Each number is 128 + 24 x the weight over the matrix's rms, rounded and kept within 0 to 255. Layers, rows and columns count from 0. Numbers have three digits each.

# layer 5 MLP down (transposed), 768x192, rms 0.114, rows 743-767, columns 0-63
108136186115116109102137170116129155108140132102091091158113161158147102105112120138109167134155116134151126128149139144134131119156133143110131120113142133164090147119127092137102126116102149
115144110100148102135143127104125110126118050149121129140095137112139088133094192132170093139142149138120162160210138106141132138141200155128114130110098132169131147129153142142123077158139142
119153102136114134131119090131150131118149093144127116180130142143119171137124117081123136128122141118146115109136127118127139082141131117108108129182104132144137138137131115114138157127112150
127096105136160151129126109129131119130142100111139122115134079153136133154114099100151110133138169164149148147148126135143141153166124137180148134136125111139133114140139063128144093136138108
111136106119094162149137107124136116094148098121173122138101121126092130080102112156125120123124170136140113112108115100121148152104134136116157146112121171087147136107114164143126111115127126
143090102094149123099125151112135118134084112124120128163109154098128090164145176082116108134177117103110110137121114140087109179148114139160147083186134157117125088149105148109134166150170104
136105136142118112115133118129156157148128108123128068146135077098102125151168128110161134142148116082105121173134121167166101090141106105156187121184073132064135123163100131126155101175084135
151156119169126138177112125164114103117155150108162119103057130139114147158120143168093118138149158096183132133160154116140122122145101103123133105102092160131143136140122116110067181095137123
124149101114152128113108147108159132143140109146158131075150139105166105133138136147126162141147080143141124134136141138149151098139135114159108139134089081112136149083108109156152143150082092
168174149137156113117121109172111114111107066160139143154111096076142112113098088125148080158121104100186126113119133160138148113108115151089108158113129142122105115126087125160130124125156135
137198138095103148147161160148126098182104138165117106143122157091116152122094130144078157096083109154148116117124172143117142101123129135154174112136094130136129166100102149124107110118141110
103180097163104190128097171098102109094128100164099115116110164125074130124127118075159110155154091123094110120148121150080127117154093138154124174165132105183124138180105110162124119121156170
123133144113120122121144141147153112114120110131124100130132097089150129147131137145127145145122138137116162109095117174120092121138143147105148149141133148110129108134138172166136132161125157
101157130091126132134097094139117138133123085124099131115142160140135146126131120145108144147126133116102121084146131091132113103139118143149164098124155099135086102124113125147143136121097142
125110119164110145110171130148128105165112140122147124117133166092137159176135120148102089099135106117127081108144167132117109108140129104100165106124157120142145144082112120139112111124147107
088098136174137135093087189122129102088095113164123131128137115092091129101123136050096129161177135114111110101115120147104129137101156144124132147172138097130114076135083165138140130050150159
150126128104110086146148147143132142104120171162118142115155137147136106105093078102135127095119178136167174160127143096121125136154129123132125114106171124135091141094144114098142121113128141
100109090108129113092153138112178139117122146140109141143113118127156160128124140131122127140134105163093157115120129129138129167156170099177184118093083133113089157104097145140140086120100130
117103151147133131091075148085112156112164114161101148146156112121107166135147144100120130130148124074164149163135155100099167095118154112134140195140098122144166102122119117136117141160136118
126144106104120127125150134133114121137107091129105100129153129111112137116141129126097135135130119161157105108163115144113131134155140132153116132143096118173118102172110113121109127128146162
097135119129128124122128124104125148150127154159135124151106156128095126142122166172102126106102109139115126090084154138147130136143140148124155138122155119102165144159115171164117114140126091
121179140133150171154135166158117082095147143132130098120113132103141101095092113097197153133129129139121098168105138122120129152118164153096146125138097106129071097145128134140101122154153106
119130136111143139142160138128115139115094143144125129105123192139156101125145097098124121131132105148142149092155160112155078088110126092109130102078094122139086092102120159109115152133114123
116173114112112171115136092099107149153151132103153152158123143103120110140133149099119096036125106132069203102134157092130152082108102110114123153124150154118186140152164120158106103126154129
173106126126117127159118123157084103126129112108120112134131119126130141123132149115132102137154141129131100141103124117108142125094078118148121195164124141131096118148152124115110154143128145
# layer 5 MLP up, 768x192, rms 0.141, rows 744-767, columns 0-63
128115109136166072090134087142104137098138143105136156117113129121098142106084136107177114154160107137161124129188129130146124190148077114138083118133116104129155117151131144152137179142130137
166110143174125140116145079086150127097127111149123123087144099092139136173105153136126130109126154146134100130132138130135152115139088096134162133132117127132110158095125102134150174125141091
105109132108115139137115188136161150161131126114121137122133145108112116155129186117135116123148099124121131131115086182106143152131120136087112126146089125146108119104147107112153136148135128
121083172133119117132136145131149141123118104160139140109138116098145081099105160109162075119162143131150097086141146125162122162155111135114125118151128133149160155103120116145156157123149151
134095124127148095136105102134174103127156120157133153118110129129136153109072100191119133119099093156140142092144135119157142117121096140133140118099141140142089159118168155130116140090098099
159133144072139150140162153133095139073111127118129096121137093136106106114179155136162144161182138134102102087136123123130068131123129132107163182115109089138130076119129158067119129159101145
149105113129111102165094160164125121113152110094128147099124121099084096125099139132159100126121090121126151115186100080165122134137163093109165126140102092145096140129120121128111122098155118
170086086168122117099142147121119139126138091145190078148124138179120105123127136105123109131111125142134114135126130188145138112182112106166076151093142116125090154149113174169108154120160143
093115148120137134159140128081126092118139174081152125133132133102162133083176087092165118128156088146087123129086113097138133131111143160135099114142141161140144094145148140141072114183099147
153072130147125102112155161110133145070127092097207114102123147158104112148108103121142118142153126154139156108120136151152120142209104107144153071118143142112106098129111138152149164150143152
124148149111109161130086100140123098139098164125145128112139094098117134121128111156149119075112108125134099103137116126163107112157123163110129136112116142110123145096127108123127168122104118
090084126121140144120097106135099166116129129117106122117133121094142124167156126099095125130114125133135100106144161122158132145141127138092112146109126123130111145091136140120094125124178122
140096153131108158097147140128163103107117150128163113102121151182163160109133126094090127134129114087109131077115107172159102144108120141111090146122113140091105139107108113122129142128120172
124140135162119151129124128147115153123173182150144117155120175116115121117157132143137137144111172133120123116146157131092101138120121081099138153116134122098147126131146099087103142107111123
134189155126152110117128145124078139105125136086079155106157108130112135140068170154105166143089075132073130173158099136165104089150114089127109110116104103168130176100150133156106157150117147
138130113148136161148129175161144114107098142113139090124150141131150107142151084155145117128111116124161164111105139093103159151121111141137122124095159117165091106137081095142119127119104119
131145102125144132138133138122111138105110133103107147156137095107159149077149149168135148134116126134094096131163119114124102119121125130142159164133137096120103128143084086134141119168156083
131127137137125139142118122143152101109134161186163132108184100119133170152116109158160164124118139135104111133125083135093171151133113125090164133145092159144129135121136103114121115109128116
159124143128145139148138161092125131136111162114121159105119146104136171144078093164097151150135113120118137084149103124108142117124122177137134153101135094116140111152119179134105137140124111
113115154095138125139113129146121100125118168092150106096144123162124151119108140131126125078149121175149100103146126126140097104115145160099120127186111155090134151118139127116144138163118127
149158080155178039106105152145130111126170136123143134112144125137128145121122108152128137119126134160144138080097122114133072115161126114186130128092145133137122123100117141127129101103114180
112112110107126131159168130094128122104108129112134127075148153106153154164131093108121119110149180095097127116155137149118110124073118149100137143127124147126148137093154063131140100109166153
116109127166115066105083079097112124105120194164131117085095096148108136144091105136093087109116128176116105104145162128127163121125102191144185159166072141131123123068158118188132111135135092
147152119122119108151102129135115124131180152138135112120130143104166115098108091143141155123141154147086136109168192131154083106131076104114112161150137140103095129115162147151122123080137132